config.yaml
attn_scale: 0.125
parallel_block: false
beta1: 0.9
beta2: 0.95
warmup_steps: 583
decay_fraction: 0.746
max_seq_len: 1024
Each number is 128 + 32 x the weight over its row's rms, rounded and kept within 0 to 255. Layers, rows and columns count from 0. Numbers have three digits each. The size before them is the row's rms in percent of the matrix's.

# q: layer 3 attention query, 128x128, rms 0.112, rows 0-127, columns 64-127
# k: layer 3 attention key, 64x128, rms 0.0896, rows 0-63, columns 64-127
# v: layer 3 attention value, 64x128, rms 0.0761, rows 0-2, columns 64-127
# o: layer 3 attention output (transposed), 128x128, rms 0.109, rows 0-2,64-65, columns 64-127
q0 060:205128120158166124130151174191089142142172131111117117167168103086104095085110131146115102130156133088108090108030098120170135107123139188164097140126135098115136119090163146106152111128125113
q64 074:127104161085129104091121213077124174133139156116182159107112142163106111129151167116150130147105122083166161132091131145104136087127192130090107066090121146070149189172087108149141151140170085
k0 118:145135131134125127125154155126096128162146094103140092154086180151118182134100091132132111114104167140140164162140185160134150101094118151143155195065093091053104075087173097081107117092093088
q1 067:096089109126167141110100065105159149136106146151180147096031106183118120157148106148129129108097168127158107140175135167097126147163132070080118153169146142136101127128126084112148132117113140
q65 066:177113088138159096176180085110106133086114138170148121132085115142167124164180094106121104168157149179086114106107151133132096140079082128121136136158218172108123152073130131126087094134125126
k1 105:111066134113121143130108125071163158107155147075105152089089100093123136121191103200093158068140094106109140108095147184138099100120180113132132113145135160142185186121104163121132162092090162
q2 065:155106110155110133120142184137078183116164136081068114125203129056154159072126129086144162137125091105123095052093132062172155078091120187173116110104099084124145149150111169161141138160135140
q66 071:104112183127101118054083185117106174133145151091140159073139135112117109125123179141143121112121114090190132142153111150078172108153193131137128133068106161128171114150132171127195167121136100
k2 100:142131101114120123104088143166111149118153066113143159137127137125093188134111098061072117160132186122078139208171178128057125116122116097121127152048084135103089112097179071091105107076134135
q3 065:144130133159143093117091151150138202116176194090150134084114102122107067085141096101137111160070114088143047101128079138161118114081161141106126197106148134071139132179192124091168119147100146
q67 067:110128159049117078119090178112168119145105151134178135155078136142147112176137178105131160198149151114140138146072123142118089090125145110105064096116149160107139172144100080141120132126176071
k3 093:151087131159071140108170165112115161143149141102105141082141103098128177104166072117086096097116187155103159096123190148097186125101127142143167131058086117086135128091124112121118141070116064
q4 066:199126082164151083128133125130088200163155150082077109114136114074125113120151129148126109111096097102114055064120123119144112083117174160179091164137141098067153127146152173160124119153150133
q68 074:121118179124157176079088212115095145123114138117136117096132157133095109133119208075120109164115120107192178110091131142096103114135184089145117065126085137099144191167095081129160111138167118
k4 108:123074117152087150116127137139142140130161134111120152089122152121107174106124101123100113125141167136107148123099158166072153106111135155166126138038110091074087145077140168118124113075117118
q5 075:103133119121129115123088068117200081138065132149163164125067114126140085162121125113128083107091145145106085146166146199105139141088137093128179146162079180101069102150156077087126194133158167
q69 065:141135108176151130128181097123161147158123118131104120123092154118189093131110107104142119121145180194111093133093158126181131118099097083119126140171155124084115149075138106110121068141126120
k5 092:152057114106146123109174098172171129065141127151151150109182115148153114098174174187097164119142113142130162112123077099178152213127181133137138059162181130167170198124110116124068159130116132
q6 077:130148128105107131173114075088159098103094108129173142171163077150124168148058132152105131121153107184142142104153116152073069184099091087065127052187110161171135123099112127056074108087073106
q70 075:077170118126074151157161069134157086138155082121144109158120084208151170146060114112111107168117119166127135106120123124142126110117117144125086133142153064086115158126121086094103110115119170
k6 098:105139128125151092111123061106076125102160172153118110155164134173101060133103153132141109128120139148156184164076097100100108106101149120196130150132174091159147101145138147166124095193140239
q7 070:137138134062126133105087208167167091159119068158101148151125139107146120094144152068140145132142135097119171175100098088177134080162147144106142114103090110112112149135104195110140115116132145
q71 078:121066170154100148127082131180095174104134139116125156103142078105132143104101131146141133131136145116090088153220089120095181164117102146098166152073156165161137105162115183149203128151104129
k7 097:138195157145162093194084177080066144147134100142160161128113142103139187166088097125122151170072069082144105121170171129124134158132111139078091146184123128138113156140135180093084128113150075
q8 074:166177158153144132188135115046101139163082148097106079140111081143172150134079141117144128134109095124108054103169099108117093167132144111120113117150104103102159097170202197130164100180138093
q72 069:060142098044115151127097117135130132124070154163134124139083095108083117141141136077130140153125088158156113113174101143106111114111164128087173128125125101124096177138159084129151134107143053
k8 083:105128089171134160116138124077110190119160108133077156085169137118170160147124087108066149149080135196156135186141108178104134120101126096175132173179102097148153131084103078112084132088116112
q9 065:123148143187153098117150077115185072162053140171186135147084119160109108180132120177141135105131171116085149159172112191120086138148123082089129109182151136141072100119151086088110197127108083
q73 067:115133064150166124199166057120134101114098125171156140100129046182151107124112098113117116203141175186089133122123167133148131135140054131113164150156160140123104142106151131164092148139111129
k9 112:090132136131107103137145110111164113097115173139145158105086135127118109154155163181139206147135061099102136078074038095159108138136151121098158112209153197161156205171102142142156163144102121
q10 077:103057135043088143070083138147067101074106080103144143130086133103191168128155115109122146137149153151155134092106180167160160118135183134077149116132100109173088142112096082138116169111108090
q74 069:140148107149156139121128123111146117095115084160118122138204183101066176129113110150077142073118151094108154112175097074132144126145137096128139146158113112154154084119144144124109120126121127
k10 090:120162180088081080116097081105129098102137121142134112181165088103094126131140133145152138115175169102096154166071120156079105101137131154165077089151130123139079159099114133132131102131079137
q11 066:173150132084100105120126193132078127101159083123056096157177160103141123118124156099152140086147121143111110129100149117138136076076174191162097150132102119091172112152117154179172103150133127
q75 076:130129145147103179097084186183105124098144131124140159108160169137088149116125232142107157155108122103132126136121100137121116109166213139120163103135089120162176142169137154161176131140151121
k11 097:161110108119101112139159150088132117169152080056132160135109102131086210137127110147076106128127099145096114135096147128105150134148112132122148162050112116090125093118163096131108087075157147
q12 072:075128127101104172109132196137065121087152106163127133121138129051096128096107157147136145121161145130104120106106143103139145131127157168171163141102147109105149114143107164159142103135138123
q76 069:161128149200140138123101174154084111103185120073121154119166174160095155109131163137075130091118129080138124129187126182084105114147188127178150113091093115191182137129082155171171125117140113
k12 099:167125098136103151107139171096153147153136126114119157109144152046070172115155109131095101159194114108108107179060154171173148153111122159159184166065093125099074177070134124120126116069124161
q13 058:129154158105140117149108153138080183166132159090108106137105142083186080071127145136140091075109142149079051139121130104185125108120116174204134176096160117077126100147142151177173054163174152
q77 071:113161141110098133118094140124081159091099159107126134139083200087067149148079172142135197158154098135134150195155104115117111082139203103094148087115141142093144110099119134140193118116135074
k13 089:163084134128076112114179124138135148148151151104098153082168158099103181102175109123101111126170152156119161116128138132131119162136182115155152141106133136125125137083166096118101193060114112
q14 074:064065131163151149116131080093166108095106165200149117112097180166124135099133117182121130133128091143162162143157139124067129139148087096128092109152169115185106119126111069142094141114165138
q78 076:100100144165180135122153121118103124131139129176092094124180190135155097165159052107092127149095129219132101096160158167177145131060115109083166179126076133102089131144141120114080144111111140
k14 106:087111126071107121096113123199080153075147131189140158121142096123184128165160155137154080111168108102080151183156072103144138143128128103117137130187160172143127126142156080119100077144104166
q15 066:066065124101101111147116162151041140103136143066080137154143141128212213053148142114104119115123151179133110105141145125101151093117152164145091170090114120124137143119166136167137083127174140
q79 064:158172139186104117079117125151163161159168114107087126145112168104066179107087146175098139079151103133156189136105073093169128099127171131147151167101119105071104104145117135099164128152128108
k15 101:123088153101086142111075177116120101136151069175130135105161148161103129069082108059119085064120168177111210153161156132050122099120138066174067089129101101141139085102148125144149122101116134
q16 084:050074114114122117108091167110151065098133097159161167104052215168158151144143112076111165113153148148153136125122118099098126091158105112150176130127085150128156150092122106110079186103105147
q80 078:129129129090089101155119173092167103148094152144134143142122160105156092170096108120064052116106128097137127116115127159096070158149057151162137154119078143158159059171219103097104115158143092
k16 090:169183117106120177100110080117099108168104119124100155149144064067107103164126133148152091102044151104149136139150171140135154142199131127074060127134129132082146090143122103136145070132125129
q17 066:120120101152095150105158163150072144102194091122102127126187120097136152104084138094146163152172161146095127116082136068137143096106161172174131116088129115130103136128084156162172130115109165
q81 073:140079124083102157087069156115156132119149118068120140114108184101127122124122185128110099090105123045163130091115105147118134133135159114130124107085085119154141156121088074141131134109149116
k17 110:179125104140097113091130164168101112152137077112134135127169131125142198120140067153090095169148119134123152152144165171131172171086137130146157151091050097141107115092147101130114121078174110
q18 076:119103113123125127084166120152149122136117065169099165109077178060163118104152132107112153177110163156103169179122064129102116122115125117183160086129130122132114128128125131121144229115138084
q82 089:110123147103111122096130098116130114136103129117100126153120135113184100124099097168163054083095122131155147122171145094110122128111093141157109146105101068070105099124176116142152157166124101
k18 092:141096204094141077101091099099147174129124169158142104123171119108153092146160137110145086113052159130184147159166156132134161152114066154138141170161159084091154142192125076051161127171103111
q19 068:142086106144139168149090199183126117103167138137094156132074136106103143080138133108113201096168113142132174119086102121163132104117225154084086140102085126079107167122121164146115087095164115
q83 074:162070183160108180086075192135134124129110094045093132112061195132093195095073184115134168149107095115141145138078118107090137117181187155084104112086095101134120105127093087136162100134150141
k19 097:143105135107120178158151153132124097168139072129144199140134137121121173090119103163082132147158097130136153108141164162121167155075153107136136126084131114141173125061129151139074140060139160
q20 065:103129162157141132103139147121104121069128087151102126132160169088140172115154127145116175124133157159114106105112148175080103136141134120203131072100178119154147133134090058131169164125095118
q84 078:110112119100119197072116163121141113148090091089112090107158173136124090115130131108135100152128104143141137109127151183067117195133155152151142095103038061124186145149102117140159103139150090
k20 096:207114147115112112086137117169106152112150125157161139096185150091156206112166098113106112102158166157138115134116085072148096177134135150115142147105164096129109145065219154115123109084076120
q21 084:170127082152101138116161152172108162138135112144141149107104106065121147215102133131134111140129152129125184126137150143171155124081169126100111157131079119154103127141123165134150179124095186
q85 095:131130064192101130147145128101148155112152136111127147098130106132123108120114162178113136100196112068143202122108141106163106089207128105162141114162169135155131147128088151167138092099103193
k21 106:139155180112116088087151108123216096159108143058150110136105124147053157041147118115080127120155115094130135108063161168098136138162129154135157110090075150157170182147139088169132182118144159
q22 075:160175191092185137131127103144137129159106105198092063178148104136123103122115143158136099150103181153207115124147112095088156142206125115110089137153142114112107064112184076083166108158106072
q86 089:153145119125131149123149127149112107087081127137092120150116117153155121136138106110123162129133112139170130173168136169091172162163123115083106156130141144085108113142150098071094122124105106
k22 097:150129126126199204090073116162147164093195097189179144120142104134127142188183133153130105124128130171105171158143087139101097144087113074150136126166208127151144146126103172113156126122102155
q23 085:144118120113113145123146148158057208179179113188091085111167157093159123118168138175144152155116136161221091154105110081110159122165167169184076146070158112141151149130131146195163124106144100
q87 073:152118156104119129145108151180120174127172134059062149105104137126049156116140142112119159121184107110179151146132090126084126087156221141145102144105132195147163135119130156071137151087073168
k23 093:147053140184146152068132207088136185179157093156160116093169130164114163092123087082122080101156161148140133171099203154137182124136073119160125138066090106126100097086157142128141125105131145
q24 072:121062138151120157094153213128090150064183133153139145080158166115102151104125142107104200147168116152158167107076137081117136095122151193185140117092098125162167160095077151158114158095107119
q88 069:131090139133121150116091186132150141121169088068128169080116168135074145122158159150120115127141101073095116124153106137120132119143171132185133097103119142177179182133067173152166170064148160
k24 123:121148165162080142095108179093103133180108098138116164101173162086095177055103062129105105136171092083150136122103163167112171139139134124148148106018070115120108139089147115158114083097115136
q25 102:089146127113096125150120112119149125093109087112176111141158078179083092086048098140150099140133141118091126135128144132174027154065097161082128150094129119100054124120145119125130173125143179
q89 117:135143104125133173125117064131128073131152128148140085108106113174082102152110175122142154120159115129081164112098108110161080152090130169108131158095084150138065138141139124150132100151125174
k25 072:109114178120139170098111132151089126103094150205099134137130172192120119119130121120131129144127099087152118085155156115130080155086148103174132154100193163168153110101114107189107144146141149
q26 073:138187115125143111158145071082156094177103179146173100166105084165159064139108138175219066157071128102090122144181151120132145117107083103089133125165136113117095057154142121113138119198119147
q90 073:116145076113163109184162060150093099121117131196108134144148071095153098104163101091131100118142170163095108147167151108092155144103102098081138102142167143145100126144149101070111116133096139
k26 132:128125075132201176145096109157136121090122167146142100130117099151169110204139179140153136181106139128129119143153062091163122123128116158082128147215142127113112088161129136121125140183106069
q27 082:207128158149139129137166143185120103189107072140095107133142147108136135176135148183140144119104118074190153143144109145093174130155162118168115086122144122129151089123114141182186116154180114
q91 070:143157140157118171111198073097137095144143125102105192123093130112130129094177093178116120077131110142089126179098162130111142104125099132091144167138203118113146165115151106095141170089122146
k27 108:147147131081199111127110128084159168121147139147182082125137089130180117096097140134141062063089173186123118160139155101149141104131115139117165192117142087054115142185168105091126081160140092
q28 085:148172075120131160136117072098092151153132151111174062168159094152186115121082171142179136148060135121126127140164120066112129106106078151107129128146092056121078072166139139163196123173196144
q92 061:133135112149121169120183097133064145157145114138116124117098108102120078107170093145154104109183143133081142177166144108150119151131094120131118092171146171146120171124165186127133182155092159
k28 088:131101134110197047111134083127145152116147178177130099152100127176106144176144137087142117143120133114163106127095148098178122104131096102140171122146140124134161128163087108092079184201112116
q29 087:145110157099134141133113081153112110177076120151145043157111109159142145138129161150174110157105107169175111158193128140103120160175122116072098106169164085101115077154118135171145104181190075
q93 079:088148101111165164160177074147123105175106100173130109156162116160153101130187053142131092127094143134128119130146152128120166163041096145113165137175142101089093149084143088094105156116118072
k29 133:140131081124158088121112070109126133075139158159182096154171100159188113174123218076133092194113171182114079151115096068134106099156092133152125167185166083103125109156150123094115113152145106
q30 076:094132040204131136174125163091115157114140169114146202067122093094112189158109118166100185130089093128151096128067141151118152041064146113150124137141083169127116177107097141127119139086154175
q94 084:097090092138140146113129206104110211130178145135106199072127174127121142128148104178075168154167088096120133114110110126159133124094130110123133100143070217151161226101108122170138140077132126
k30 105:161116124171085016138092148152119145167135109096096173072134104076113160096188106108116101102145116134109077029141172192150164192141161129116153148113087172150154169132091104125118105121121099
q31 085:104156128068095199082076128129115095153072171092135100133086122112138103113093175075159103129082159108059142176154149134123138107145128104090153110136134083031097078173109107115138150159171132
q95 081:173129118185135159085192077101167119140133118111154139138082148098131082083099101208184153100130151147104116173119157113127107148064100157127137135134157099117100104112088092083177147116168092
k31 100:149150133075163133133136078127179143107142161169162112126116144095142143118179141096126095174090137154136168095125130107152138137103131113108170175178203063130152108146142138126119128175095075
q32 103:111133141124126152088082162131183131167154175120177122118111107088099177128112139114121118114145134129064082161119139165121039160103078144131121100079120132089102117109099108174151167111096170
q96 117:118126089148143157161168073127082083135134125163149087105134094164079122103113161107135129154116145166100165185108154129142115152107119174123123137058120096109095126130126095117127077080133187
k32 094:088136178142103104148101136135114110151184167159063132127129126154102113142182117189103151160140097096147163083106074163171104147159109139097145111166190113148193132134124155193142099127086114
q33 088:167163170097150127143134083151166105162070122161133056198126086147105086155119138150185075134078140140165143189189152163088129168146142065094094156163152063116096052170173095126126128182138128
q97 066:116144110131137118158164076158114080154073191156148089177122070098178117122137125119158125123095173186098101116134153110136125119099075156106107167141167092071072111162136104093101100169106121
k33 131:116136140061186139116099082137173102087112166174131093167080114175168139163167215154137114141083135142121155141162104110140105126131096140097132132230127109109160122174158168098149134161106134
q34 115:106172155120102149142148126146103124140114113128160078120117139187114056128058198119147116123133120117096154124139076108106099095098167138119105140126117090137077071149113123199117178176149171
q98 098:069117212087120124124146120185167099116149125101151146119107190070123102112102159121144175107132160143149122164118145061144165120108198115114121133128155107161106100150111175108089156122113161
k34 106:108126126144137173128159080032161158125127174179115131162111078182156084130107143141151080133055133159170190114090162117102134097115100163140198172155108129095153070158092119126142104177127105
q35 097:176152132122095130101101106147125102166108085094183102121140126150172075183170131122154120099156155107068109087144152130180129149121110135128106125092133118106043123127184149195195154166133065
q99 091:121095141158106104165110116181124094116141116161176101151170110120142140131098196099137121129100112140087140148101082137075141085176133152072125114131166092153131053140203155174129110221143113
k35 107:115133103111151118131180122100107123102088171090165116210070117174145135135112165113162141159128143165117094136158148089146094123137097179097118158153140097082094108124149136089135159132175144
q36 088:124145133118136128148131096102158087161067127110136078178129094154127081142090145102188077151083112123158148143171128138110095136183074108095153144182093069101144083199174133094142130222180120
q100 073:127167065127155157127096124101094052135069114164144097141131110180196083179130110119166133113115115133105177180167100101133079154156067131149127093155109098122127086152142153087142138187103112
k36 118:176146126140190130125088075132152124102097182102156092176100092135137158194159178121159116174069142116141103138150095110123075106170101138124067144164201091088120144157127135117147189147156108
q37 084:134089130129166147097113178086141186061109155104040121109122171133118135134168164199115150157139102158137152092100090075059161150151147121152136087148136145179195138089094121175173141143104056
q101 075:134122113099111147144150190115153181187168075173092181131184162113101127131154063188106114194182081105147164136122118134114135132129125116164144133139137171146168159095145084116089120068087111
k37 085:138116172162127123112102160070132140143129140147192139148130107082084114094104102045128060110131160141077124125103145127127086102104182147183079116079135057130111094131156097103184152126146191
q38 110:160113163109143127103066164126139108177123175112147070184037132141122185163131146102146144127077113194075108139104144178138108118142108151072125179084169087036092088127138166168132148132125069
q102 100:140183085104132131092147106134179138150085097128127139094138098118078153092135102139117152150095120126092180124113153144154114140067082100112141094125122113064102199073158088091151128099114149
k38 095:146109165078127127139110125129122120108119136147131113147083129115133145147117138105118155146161139165136097123109128121159122119158111136157168147134203110138161103180098123148127174124116107
q39 091:119061094106123112139145170143106131118148165208149161110119112149098104177108109117110107191147149133142143107116082140092122160099076084113131133152136171128109157130163142052073106119135146
q103 098:122164142150166129151106137159133110065163124093150154097225083151137094166130115087102102067105153089184192127078136117139129115143158124111154154138112129143169083108162103130095153117054189
k39 100:140096090133135185105133128194121084158158146099124183112139138117082118146186128160090117157176118122166143144084126122114179138166127171162149147085114188170151134073047077147131151090139138
q40 093:111096128093097122109095194113130167100141118130100210085097146102091196133121094108032164066191096160136124131092130184140131126177156120153178109120128167139152172084144148121071064060126088
q104 072:097106138136091132123047190137104155082120112093118148089141163102072172167108156129086131084151125110123143094108091151148135104117125129126113146087091177136169125113142166204139117107117098
k40 140:082150173151067135147129146162125117157153121104082155094126148041058159080181111174126148093154138104149094118151175198111140144103186146162092126090109149151132126119146104158093131077110160
q41 087:185111068136128122093048152074108135138089135131190123118135066133134123091123128165134156159126139063144114133152141168121140080123112104079200171087125144067062139132125094134107106143117142
q105 091:074151125140131124193136175142117164128097127118156106122132136076165126143124141134149129195110151159115090092195133183153096156127135109153110056126058148153103154106104091111128137133150133
k41 094:041105127164129114108188131199141109100154165158116114127130160115075174178209188132139096194202081143125133091131099100130119156144144141128132111178108157203189090108078121117086146156133125
q42 099:148167098148100157064107186152060165165140099161116085125136144092079172108149111135138126124192125097138094178107088104122133078097139133154151159159170110121108133114134115110123083134119149
q106 076:023166154119140173188142150180140155144113092108142145120167132108150137106185143114159102113099148143112168123143123092214107153090178112100213105104155132144144145130163121134164148137105162
k42 092:075032107122190130114146189092148096145152124142118113092129119109087116119111141136109111176119077123162136111142048111143109115088112146118134096154128217137129150078124155146081120124144079
q43 097:117105098128086125110121097070190197158141148079115152088150142181098088098114182125161184140129075121130110111089047132163093075123181137111165122150103166165122160098090096099124124092173158
q107 103:133087120189144096114155090094164180151188116096099113128090116109167167128189179128136104096115113163141109141154125087114091140081139102095113149136209127097136207072080130138134168151141109
k43 082:092112173114130076166093184089136110118062098134094132110153206068123134118107107110109157067114121101173075079131139147165177135116144108173152129087149167144140155073068146156032148150143092
q44 095:122104119083137113134092151142107134108108149148150046173176074185147118118088133148171176153110133182103135184156138129082123122142100166153116072095162099102128051179114111163162130153138099
q108 110:099165093161115164088108040110140102113151156125123114170098139154149116125187141153164183138144142186117129149157112140091134106117139067142104139120146090124109117111103075116168144093200090
k44 093:126134190130140132136148126174155090099126172162121089149158122210164156135107158079116055183082157184161150156120124109115129120100110164157216204150091086083130064168097096078152102144143097
q45 098:185099117145130082104139126085088186115173122090107146128091127099112037125149129134133183133136078111115151097126131106114099137113133154137132127176081113113151147154055123155126127154179128
q109 110:100121146159115149162095208153178080107090126126141065121133090084116062135140150083130108150130170140132081122123091148150074121102153126054145182157105175181155088140129207160154132185130159
k45 089:127090098079170174149184149122133098132143217146162181108106128113142127124108146101158083185096158110146147148133100129153130113139130162100120089048144125059126090131138124100128177167169148
q46 095:097160134178179111146191155188114155128115111098118198089118132035102173127135081160079134126172118081159108148137133123139152174163136106144170110121146186190135148129148146117122081094081143
q110 090:076072114145116093125116177152111142095116114086116110124135073060097137126131078145126173140119161095139121094096120158142114141103066120167125138108113155107138135083107136143117139118089121
k46 110:079125091167128104166134135135157148134136132152076134066129156061109178102190079141115115088145087099155113064124106140111112145105180120139136080140104154158113151165097182122153137110103180
q47 145:115146080153098188086133130111127136101130109119144141062128190122099098134162154133114127104149153086181092110165086116166141057129173105065170149133113156138128168058155164125097212123168177
q111 134:116088159142109072131112152171081110128126127150138110086094102102150190111147125112079103131145070146115113181109185164113145148193112141085141103077162123172165123097058180103096117112092118
k47 094:122148128106103116076142168101117145106102150131086107094117108102095050139151129148161163175192122124067156100098080185136105085079124086096147118077111149118120169078114192204157149136102120
q48 148:161122179130082143139104149092183139141099134084113116168101112116115179105145123134138167113091134147104147134134154160090151129152076141107089154077148118116139122166065136142109052109086129
q112 146:176149092144090180135168092113131085102131134142123077070087156126098191114162133116139111162141077148131115170114148146114039115064119138088139134085133107086123118105134161121147162109115189
k48 101:092114193136098060126082159155156119090162123145160100148153150095154087144169105103116170065127150118125059127118140099114111127149183116119136137126147156186162108123137141133054169138187171
q49 149:152166150144088117141125105147121161185138131101129091117080138203089135097095209145133102121197112117099090137116076124116058115094192147152068081113155183199105129152107122182144133170163163
q113 121:142079173175150154151115111148157123176151118131111166147148140141086144088126073152129104149152110086180141142107147133150144152092146156134088161104118144097094115148113110120090103115093083
k49 091:204139116120075126149127125111125130100086102143181083165103133176125089146039135045128133110154157162168047061161146094113081137094112112120098160110158122100137104121142177100162154155095130
q50 189:104114107124155104179153167143075144077093147192107109108141098142099119154108156103126150200142156131141137099086102094115110131107150127174217113198147192167147147096131111113166139142135109
q114 198:111083125132134086090099117124100147132095149131106125200154096168119099138177090119148118068145162050168165088143107133115167071142132105128142125150098105094157127160089127111132106140140069
k50 107:131102069096118100131131070131155117153083118129130123147132083228126113153144113131107139167135156094125116052093112125133091147177106107076114106194110171141125076140121084141110082089124133
q51 182:168098121094156068122063161114102123097138178139140160107146136179115150133128195157111122155143050115151093121078091151144120110111204088098178147126188178158102123108101130128170133140121147
q115 177:129126160121116135120151129121090106141119105094146097155100098152106182090185079119127105143112167093110136125141186187114139031114105079156154130127089100074133098163120168102159113126089133
k51 084:169108072099127125151137142096107121158124086130120149145143166135179113139072137152155129071172136138187093090136100117135108156120137109153034124106146152105029182099138065158183163106139123
q52 113:116165123187088159142106123074108098114101076104166144117109094157073109159168161098146106179115105149178129096142150178063084136179101092113136089148113101121111136092128132145096152126101186
q116 133:165154137199127164154170166152184134161148074148136106147117134116110119151120127126126103205142109140077136116150098214102065173095079140131154129118120160153128152129108137131132126143140121
k52 084:143118149096174182116089194097042128092141126147145132073104155158146151123131132126139051154168106131121070076134120126136079137095108104120067129113154084115155110091139092149105142121168149
q53 120:101106146076100138084157151114130157097122113146080094122105114162111124170152136126157175204113114143084160125060110128116141096157165161171139136192120126113179181090169128145104085139085129
q117 145:184118059127151155155115125093114085109116104143130120084135120171114104118132164067095115087154089156106113097126111150181091168074153173123155164143109132103147131088099146067169075147149179
k53 083:169101160142168128131145107137161137158155109121168108122073130134080105108137141098151126140130173149116141171113146134109095183155128163097068143112162096107122117135135066135211141121151102
q54 152:150140092165158169102091081125132081148122122060177152106139176180171107115156164153129113074145111057138110122167133121116137073142141080058151119079147099108115135157100129123091123145124149
q118 138:196115125144114133144147100147100093122152074193112125095119179186166179125085177118104141155093089165130137150107132115108103111135093201155108132107104149099120162135125182058124114094109152
k54 074:125109094152113152123095161068129137110144138130061085107132074071141138105091128137129088059141075103145141091122124118122169088173106070146141149166096080099134086177115228138120128113143062
q55 094:079129106146125124090106132096109105137095159113176131116171134198162106156093114051126187138132125122072118092043125098184058138099104145167091114157125137126036132116097101164138165162101150
q119 094:092127170150116154226185183169163109174107131137142122130137082117174119133134088109116092149077181070128128106147135250135143168109143126120147080115071126083110090173156154159112132177121103
k55 098:139121050121112109140119104122115123145085122118138093118095205091132182179134155103104179131101120163096066109158120105130137134156086144176133090150187092099127142099123113109150120108135088
q56 147:155150177139139086167174084175114155112134153121085160129139162111129105103125185151094104112136084090107128114119069094158098117093140162136066175166151166179204161187139125134095048145146117
q120 122:139147129144086163142089112173151115126160135109105104055103180167154136155110174146141147056183095171117111141120092089211079138128171179114121178134104117131080142148092183148141160172142141
k56 097:138096119136127161158171116119115140120119094068125127150107146099147101102036135113145128125050168118158111136139141096086093158135121139101069114141176121109063152169140141143181156104213117
q57 124:114125137169129132096085111129213128106166118104169174104114168132071165167192170117111153118152079128096127140117077128194117073151140126089122150130122147121201165104094136105075158116137141
q121 130:138109059112152114081077116126109095113049162151125145119146136149163125095163129128130156141134120148124146100150122106130068097122135149164183148122087111072138179125052132100189052099150097
k57 088:131154128140089182148102123184099072169118084185088151129121087088085145102055085132114114132150085101130142082142103159093140167116163081081051103159128093155122140157111141171132145116092133
q58 102:122086105099118177127114139161112107124122137121142171105144143059209076168174148165116169110167164087130154126116156145212171092125137099083161116171118097125155165140108159098100132114124137
q122 130:099089170150113100138051124168102117123109193093121053174135108110185120156127143156133157131135163096159108121151098123131113115145111127108114176155153168159157081135052135145161145163204080
k58 105:118134072098116122138154133085134115150095117101110187088104135126125181085156099154114148101111109032122190116156193191153181097177170100145095127132079149124121142134136174089101102107159154
q59 098:118126124138095121150149091066104125092111103074087085168160087140101131039110159158122154159112150130149126093118137136098139123114135151159101089158119168158111111135089106161192156184148163
q123 082:108130134168081167144118151150191109151077134114157099104105134130151105156089117174134120083170097076108165168103154165177106131179184140090094143151077185148147110173123173132128165161087130
k59 102:192155136099151070148144099162139141102118199170174108163125139176110100132146119096113117140093189213132083114107187130116072104160123099101133101129135096108156126124164151103149173153196172
q60 107:126151074142162166156129128123158122105121153119116186085125137106114145119160178154099129073144133153181114134170107165092152093106095114053128107122127188180124146103096139074110102091103192
q124 100:160177112164088155175147124104148147094162112110152151105118117079087155134114098125090072145142118163129106148126156176219081183113139135140141177135120108127138153106084129100152147114113186
k60 092:122137131111143115132104128069136152138158121142119170029185148099111114095110097167095080116097123110185132092118138143127145168134091106181127139147174162164212189148104134185084132109141135
q61 156:112152111068152143152138078138139143154173090084169127092139091137167069147156108110141113100137099114120161158175124124134073138144147095043141139084168062079084114185159122098090111099115115
q125 143:101139149144174151082103142143159112065073157170152154125130108093128171109202085137085120217140131148123117163148142119086062122113095065129131105103154085146174124075109102111119076086101155
k61 097:130113141165155132096095137047113127101142180119139145086162081107165165074055125137184106117122076091177157117128100167107135129070135093160131182081166101088139123138113087130099098173083096
q62 188:159123079158105136097092124128104138128137145112138132101149214174111121129148205109077118070191132095109057091119114175132136081075181108117120108117120189161081153078118132116140193144148160
q126 186:203136086123114157160157136129145108111110130127158108093115143105104158150067168122078121100151129110113106111121125182168085190139122183095099146109125151148129112049134196133114106121127160
k62 085:139115060123066094144150119139148158139118094111077097123078155130143101161184102147094128103141152155144111109110152086143148159146125159155180167167073152145122165185136131171156145091158048
q63 095:138128104158125104074097112103109178165121095090114142109097129123120162098145067142114170086136112114146118112117139193139161116130179109140169129101097116143084139098072128161073093091126047
q127 088:188110085119171133101154108096164149096088143129129126168084101119091183123199143123136104137159157100160133112163136219105168169141119093107103161142140169145174125100102186201116102123154047
k63 098:122147213091102086139116175112148119128088110142097117122096173071114158132138129145123174095138096139108068113127114130125158137120218143097146112080114207120120128106155146159124162133131118
v0 106:100104174027134163136112141156086134112170072112157103149116110136060113105090147149149158136080132085127121094059150125113135120155151080096145173132133136103117119129181163148100160120119170
o0 099:157118121196128115158090087145084079147090187151126154154116102157095148178127087144082106112166148112182137140116106143145117180167152106121089097068144146102139181109118105150090108156130082
o64 108:070168092142166090157136127160133154138140154161147092081083115118129133099136083158163082139135127157086182119133140044145097121115122131161143130092110121155169150157165075050168045099142149
v1 093:111179153096179137134154139216102142135152117185118100161112171127173126116123120099169164095089140133166153159149104140166190066121141079148059134156154077131095153166163133158146191134101096
o1 094:146127131177160106121096105119152127124152145102141103068068122146084127199149155127146127147131155093152162126109117110195067142116115163160148192104077059137120155173109169119147060083135159
o65 099:076120148127148148122123156124125102141141096086164061113114115222154093103123181132132163156088129138114133133140170191142087128145147101165220029134102170193102148093140129116142133160056099
v2 101:182162128176119172134086155104192077153135151106143119092128078113169097163139133074100135143135144100182180113127136181094135116120083146137130092128084150126095144160076108105100211110124081
o2 098:151108125093122104140150138085087133130117085150103133147124179118157108117112102107100111073092092133094161121119131128095127144134127164118096149110115185205137094090197128116129160159075090